Weights of a small GPT-style language model, trained from scratch on English Wikipedia.
Size: 12 layers, width 320, 10 heads of 32, 16.1M parameters.
Architecture: LayerNorm before each block, rotary positions, biases, untied embeddings.
Training: a variant of SOAP for these matrices, 590M tokens.
Each number is 200 + 40 x the weight over its row's rms, rounded and kept within 0 to 999. Layers, rows and columns count from 0. The size before them is the row's rms in percent of the matrix's.

# layer 6 MLP down (transposed), 1280x320, rms 0.0725, rows 1168-1188, columns 80-159
096,209,256,170,184,164,159,255,227,169,188,187,206,188,154,233,175,211,173,135,159,185,227,190,253,177,215,275,235,199,169,258,237,210,232,195,240,203,59,171,262,204,147,247,152,199,131,219,188,171,205,221,210,194,216,248,148,234,219,212,262,173,179,186,244,159,122,252,231,243,190,267,241,195,200,149,195,103,145,177,218
100,187,168,241,278,140,198,125,206,120,155,182,177,248,139,248,203,181,215,117,211,206,177,169,261,221,158,189,249,195,236,160,212,213,182,225,215,116,166,226,182,218,185,272,136,243,231,168,253,201,211,232,121,224,194,130,205,217,236,190,243,263,180,232,179,229,228,182,171,253,195,255,248,225,190,174,217,109,238,202,116
096,133,195,192,240,199,214,207,178,202,234,189,188,172,216,231,164,209,209,140,186,265,126,146,137,188,274,237,202,233,207,201,229,199,311,247,232,149,226,217,182,179,267,192,239,200,242,218,250,204,230,170,204,186,180,186,199,218,244,138,254,191,194,132,145,187,202,236,233,158,222,163,214,246,165,154,151,206,239,186,180
092,199,257,199,186,128,309,148,210,244,265,142,213,207,165,204,169,152,207,198,167,99,192,196,131,199,261,152,194,142,187,195,202,218,240,148,175,236,237,206,204,197,268,127,167,187,165,170,189,249,181,271,173,199,149,237,184,162,234,215,185,228,189,225,203,220,195,146,178,149,228,255,152,185,260,222,182,202,166,194,234
101,211,219,146,221,158,194,148,291,176,235,195,183,177,270,175,166,253,223,213,213,191,198,232,214,142,150,249,283,234,289,208,208,108,231,166,194,176,170,198,223,218,158,194,103,167,151,214,184,212,197,262,213,193,207,198,198,205,212,236,246,249,206,191,206,255,215,184,236,177,195,195,201,256,254,207,216,167,230,212,203
104,174,184,198,178,203,156,189,252,238,207,198,258,168,168,198,252,190,225,215,266,182,206,219,156,195,112,176,159,170,193,262,240,169,170,253,165,166,256,192,185,96,195,212,100,191,124,222,170,153,260,157,239,182,245,224,222,265,186,249,121,138,269,197,218,183,186,167,106,257,229,150,170,238,282,256,234,187,196,125,240
129,171,183,241,208,193,165,256,222,120,296,174,247,185,254,208,154,157,292,191,177,207,177,202,251,153,221,241,173,201,186,193,158,202,293,235,252,203,218,253,196,227,196,167,245,174,145,231,214,254,167,262,198,177,198,255,255,192,194,235,199,274,244,284,259,240,205,226,260,185,242,279,144,180,188,139,186,217,166,263,178
095,224,154,157,106,192,209,191,182,226,188,200,214,225,151,237,173,227,201,264,118,191,142,197,222,148,211,262,236,177,118,211,179,173,156,195,108,147,109,157,193,192,143,154,184,169,210,228,223,230,220,131,230,224,229,145,171,200,177,152,254,219,178,190,227,263,233,293,175,244,222,244,143,145,96,241,137,207,136,170,197
102,257,269,217,130,214,186,265,175,162,167,171,216,127,247,231,190,233,176,227,145,209,269,154,211,190,171,167,168,217,231,180,174,191,245,182,155,163,214,200,261,199,216,210,202,179,101,224,177,190,175,165,157,249,216,191,210,266,177,189,233,213,198,127,180,123,214,226,252,220,215,176,275,199,195,166,223,236,186,220,223
109,152,152,261,253,228,244,253,137,178,191,154,175,214,139,198,183,181,196,215,191,197,261,239,172,207,220,259,174,268,286,154,123,205,160,211,160,198,175,229,252,183,207,179,184,244,171,137,194,253,214,190,165,148,187,228,185,160,264,109,187,189,142,190,224,302,257,178,221,186,160,166,217,262,134,272,217,203,190,292,117
080,95,174,228,246,190,206,186,205,125,178,173,157,222,169,248,177,192,270,222,239,232,188,221,272,200,221,210,195,175,271,135,210,149,199,250,154,280,202,217,97,164,223,209,194,231,145,267,198,165,233,160,156,225,301,208,221,265,197,210,199,224,243,172,204,230,98,145,231,140,199,165,180,157,212,216,180,242,239,186,211
104,210,260,160,180,221,181,175,235,242,280,171,325,151,212,196,185,278,184,246,157,240,215,174,231,130,199,230,179,219,199,270,177,194,143,168,289,240,198,229,229,190,179,263,160,235,217,234,185,173,155,281,220,179,159,162,228,163,265,225,214,161,215,211,201,170,233,126,194,231,239,187,202,239,180,233,161,203,177,262,206
102,201,282,178,218,98,204,120,176,191,118,193,199,164,148,224,248,207,212,163,232,176,245,188,164,163,228,197,133,214,180,183,211,151,182,164,223,212,110,184,252,216,157,184,184,263,201,213,206,234,213,298,148,210,244,243,241,109,172,219,156,204,218,58,223,162,229,229,220,171,186,179,213,221,236,242,153,262,206,181,241
097,123,246,213,181,139,227,199,222,230,204,230,187,231,197,147,206,239,177,182,222,183,90,249,262,182,185,172,171,187,258,210,200,148,194,209,166,109,243,222,237,198,196,210,67,158,212,229,209,226,213,202,274,214,179,225,185,113,209,157,234,193,183,175,234,137,207,132,200,256,214,248,202,184,190,159,176,176,203,252,224
121,195,217,214,134,161,177,211,189,212,265,275,199,242,245,181,207,199,161,159,231,161,140,181,174,225,182,187,146,188,195,210,221,102,159,222,184,218,173,268,268,263,154,174,241,164,245,191,196,133,241,172,262,195,226,250,219,218,190,207,188,180,192,221,261,245,243,244,179,169,177,128,157,194,162,166,226,270,158,199,209
099,234,198,190,229,218,144,150,217,138,182,153,195,216,228,241,184,178,247,180,150,139,240,179,202,154,216,206,199,172,195,165,211,187,217,190,232,225,205,235,192,259,268,210,171,197,205,215,203,189,120,147,183,174,257,285,249,149,193,176,165,210,191,96,214,210,216,181,256,205,180,147,181,264,141,183,319,176,199,221,174
105,222,274,190,162,203,212,207,163,213,188,177,172,237,210,285,209,274,139,158,216,150,249,263,153,195,204,174,175,115,207,191,148,249,206,193,150,181,161,193,199,236,194,114,139,221,236,207,175,193,256,193,127,244,153,144,156,217,246,189,213,175,128,184,221,216,263,198,173,206,210,209,245,155,254,180,155,153,225,217,163
105,245,184,262,217,231,151,270,166,237,258,234,176,135,190,170,231,253,163,213,201,181,236,214,233,214,194,241,253,196,188,135,210,194,178,245,216,226,168,132,221,215,109,215,223,199,260,267,249,203,134,162,231,217,241,154,225,202,289,266,249,221,188,201,223,241,161,192,159,243,207,206,183,152,190,252,245,186,166,177,159
103,235,233,156,259,162,226,202,219,275,198,274,245,183,141,187,161,208,110,207,172,248,214,214,144,184,198,227,189,199,181,289,274,177,154,217,221,199,172,232,192,225,202,189,313,188,220,145,144,230,211,275,197,240,169,268,256,164,132,173,284,217,182,191,182,218,213,167,183,193,189,191,195,197,198,187,112,267,190,157,107
099,207,208,159,243,186,159,289,271,174,234,244,221,202,132,247,190,167,239,115,252,74,195,180,196,193,160,239,167,241,233,187,164,220,200,213,192,199,196,150,202,196,171,229,163,215,287,297,204,237,202,210,216,285,211,176,293,176,183,185,279,214,213,239,123,236,191,159,136,207,194,176,205,171,185,161,218,172,144,192,193
104,251,219,265,219,203,206,205,155,262,212,233,169,249,214,182,218,172,192,98,235,152,200,154,226,209,186,171,255,103,225,156,199,199,260,259,180,236,210,168,249,173,330,181,169,204,210,228,203,173,226,196,146,202,214,320,205,211,166,195,262,175,228,241,176,117,180,173,177,181,255,243,152,271,145,194,207,162,247,101,185
# layer 6 MLP up, 1280x320, rms 0.0699, rows 1169-1188, columns 80-159
101,179,229,175,164,191,171,153,200,255,186,134,161,210,97,196,306,183,228,176,183,192,113,186,190,224,235,228,234,184,242,95,184,214,110,198,234,225,224,131,179,191,259,212,248,163,228,214,217,181,164,240,142,156,263,213,232,202,139,142,237,192,255,256,238,227,169,149,158,166,186,158,188,190,187,238,218,164,274,142,212
101,233,180,214,157,213,150,222,214,199,195,167,232,217,232,165,231,305,202,172,195,228,134,221,246,277,205,210,174,232,169,290,257,204,143,164,143,275,160,245,220,146,190,158,226,184,193,209,171,209,149,199,163,161,205,269,209,186,263,130,238,202,201,204,138,224,258,236,184,208,186,160,168,194,186,223,177,199,182,179,230
095,145,159,115,242,237,184,237,204,191,140,260,144,231,168,209,202,275,163,209,224,265,209,212,229,169,154,230,267,235,219,229,210,154,134,158,196,143,266,188,164,204,209,176,199,246,197,142,203,245,249,122,211,269,214,157,218,189,154,216,223,192,229,167,252,258,222,161,147,212,166,128,240,152,196,161,242,161,261,263,240
094,157,203,204,194,240,122,235,174,189,233,162,202,249,67,218,203,126,199,156,179,229,208,212,159,178,201,180,200,240,210,191,243,207,265,199,197,217,205,164,144,180,242,203,213,198,165,267,158,258,234,241,161,227,266,192,137,153,239,171,140,187,178,181,194,175,204,223,265,257,265,217,167,227,165,231,186,194,205,172,120
108,146,182,296,254,157,255,191,161,226,154,156,259,188,140,146,190,115,180,104,203,292,215,200,162,212,163,128,172,233,235,179,266,271,172,229,147,206,249,223,172,202,173,186,172,243,192,179,221,194,222,169,228,211,238,219,225,136,204,215,159,167,261,190,212,293,188,193,145,174,181,195,108,218,211,175,202,174,207,217,181
115,190,145,189,173,209,218,168,240,183,192,254,203,156,190,236,145,171,169,194,217,189,229,217,214,176,181,202,153,184,220,164,179,176,198,258,218,247,180,144,246,177,260,213,210,229,194,288,139,195,154,240,104,192,167,182,169,220,267,235,161,213,239,186,236,223,153,151,176,239,212,214,179,226,192,214,159,252,236,193,189
091,198,205,252,157,147,207,206,152,262,144,154,158,258,199,257,234,215,255,230,236,233,179,212,168,231,270,132,288,157,242,232,162,224,183,276,191,189,164,221,222,211,152,151,263,202,152,115,208,259,152,219,137,259,150,223,181,227,122,208,187,177,206,193,179,175,213,231,238,170,269,159,227,242,175,215,185,254,197,115,237
097,207,197,234,191,150,206,231,228,200,228,238,169,184,270,218,275,223,163,241,159,170,210,236,192,130,190,190,192,220,197,171,191,214,154,252,255,221,119,145,147,221,237,206,212,277,173,233,215,177,177,202,237,254,203,253,187,210,170,197,189,183,221,156,191,176,177,243,157,268,138,160,227,235,222,174,244,239,296,244,167
097,221,121,195,181,233,229,290,200,169,114,209,228,232,228,212,226,211,157,258,97,164,152,272,255,163,157,182,205,252,190,187,198,162,173,174,248,225,221,246,200,212,157,257,163,195,254,245,217,264,274,203,199,118,211,141,151,171,209,170,190,201,197,181,166,302,222,205,195,128,186,174,162,173,201,226,200,186,228,216,138
085,168,215,239,226,258,154,244,132,243,172,186,237,202,285,169,176,253,191,203,174,184,162,136,162,208,202,137,236,185,156,186,157,131,232,151,142,133,307,246,202,268,170,210,201,207,199,89,175,219,147,259,234,183,144,183,195,130,232,163,268,202,181,206,159,163,310,171,213,144,199,299,218,116,168,214,231,227,217,189,208
099,174,241,181,197,118,241,159,165,199,237,187,151,196,150,116,190,183,153,229,268,190,248,295,203,220,193,212,164,249,106,172,125,215,163,155,216,235,202,151,183,173,138,199,186,282,208,205,189,196,213,233,249,171,217,239,208,143,204,272,158,167,183,138,134,249,146,192,186,212,195,214,180,178,142,196,125,249,197,208,168
098,174,209,143,250,189,240,199,243,198,147,235,244,132,210,180,144,224,189,187,231,169,172,209,226,184,207,221,124,260,148,245,165,269,227,136,204,183,197,198,246,247,227,220,147,171,234,175,165,183,213,237,115,151,173,197,244,208,200,187,213,161,232,184,206,237,200,117,281,207,144,269,201,172,178,250,206,202,154,265,158
093,298,179,266,237,247,292,154,246,156,198,208,180,206,213,219,186,213,230,203,270,282,200,184,160,295,147,198,147,197,194,158,212,197,188,162,190,211,235,170,185,220,209,192,191,225,142,201,199,182,116,161,138,159,299,141,214,194,203,166,226,235,192,182,206,218,205,175,239,105,229,207,198,225,134,255,174,214,248,137,224
113,215,213,144,159,193,206,278,276,164,169,168,184,189,197,220,224,193,202,208,241,184,179,243,219,272,197,253,220,209,143,240,200,273,149,175,255,196,158,174,195,186,182,244,276,231,212,176,153,116,238,212,214,141,242,136,171,209,187,187,194,230,193,187,104,233,196,220,235,220,155,190,150,186,153,169,154,218,232,206,284
094,168,226,186,181,173,104,170,185,206,150,147,94,123,202,183,181,221,202,309,254,237,155,190,143,283,212,258,241,175,225,205,231,194,196,209,290,192,258,185,169,216,260,248,258,212,200,241,124,252,157,215,247,270,222,228,227,243,188,234,163,246,181,176,146,191,224,263,145,184,258,257,147,182,204,234,255,173,260,185,175
102,198,199,244,249,219,150,189,240,229,201,212,201,101,266,191,171,252,219,186,189,172,225,212,175,200,277,212,206,169,178,227,176,124,244,241,167,248,174,151,245,150,204,256,207,186,212,203,147,265,191,187,201,164,189,188,260,205,258,199,149,230,170,242,216,182,167,263,264,144,222,250,187,202,122,178,173,164,226,182,238
100,234,147,193,197,210,182,180,182,193,190,164,300,165,146,202,200,134,167,180,262,288,190,242,236,231,195,185,113,150,214,148,184,205,89,182,251,212,172,192,244,286,158,232,187,236,193,177,257,235,172,167,214,199,108,152,228,231,173,193,217,163,235,153,176,178,205,192,147,185,181,196,244,213,192,178,209,250,226,209,170
101,171,219,108,295,199,136,231,202,195,155,210,163,185,170,153,192,300,152,328,198,219,242,208,120,280,231,124,233,169,213,213,137,199,163,204,224,163,149,234,214,205,183,200,204,140,199,206,192,179,116,194,187,190,154,220,136,222,167,144,159,210,179,158,174,221,213,197,202,164,267,215,217,194,193,178,198,162,297,225,313
094,211,231,219,150,210,170,179,168,266,187,169,192,162,196,142,186,231,155,189,80,281,240,245,179,182,214,161,241,323,173,235,176,140,207,148,210,169,181,136,164,204,189,225,171,269,164,197,189,175,156,218,196,131,250,230,162,252,244,190,166,187,213,94,173,190,212,226,178,228,198,261,174,218,215,169,222,193,215,199,158
099,186,285,170,206,200,220,203,167,192,179,214,187,209,178,177,171,170,208,158,264,166,258,210,204,229,168,170,183,182,239,154,139,73,180,292,229,190,184,230,196,192,174,104,240,199,146,293,168,255,184,175,214,240,202,212,188,227,192,114,134,147,173,157,196,153,207,273,182,185,211,245,217,216,238,166,242,197,219,128,168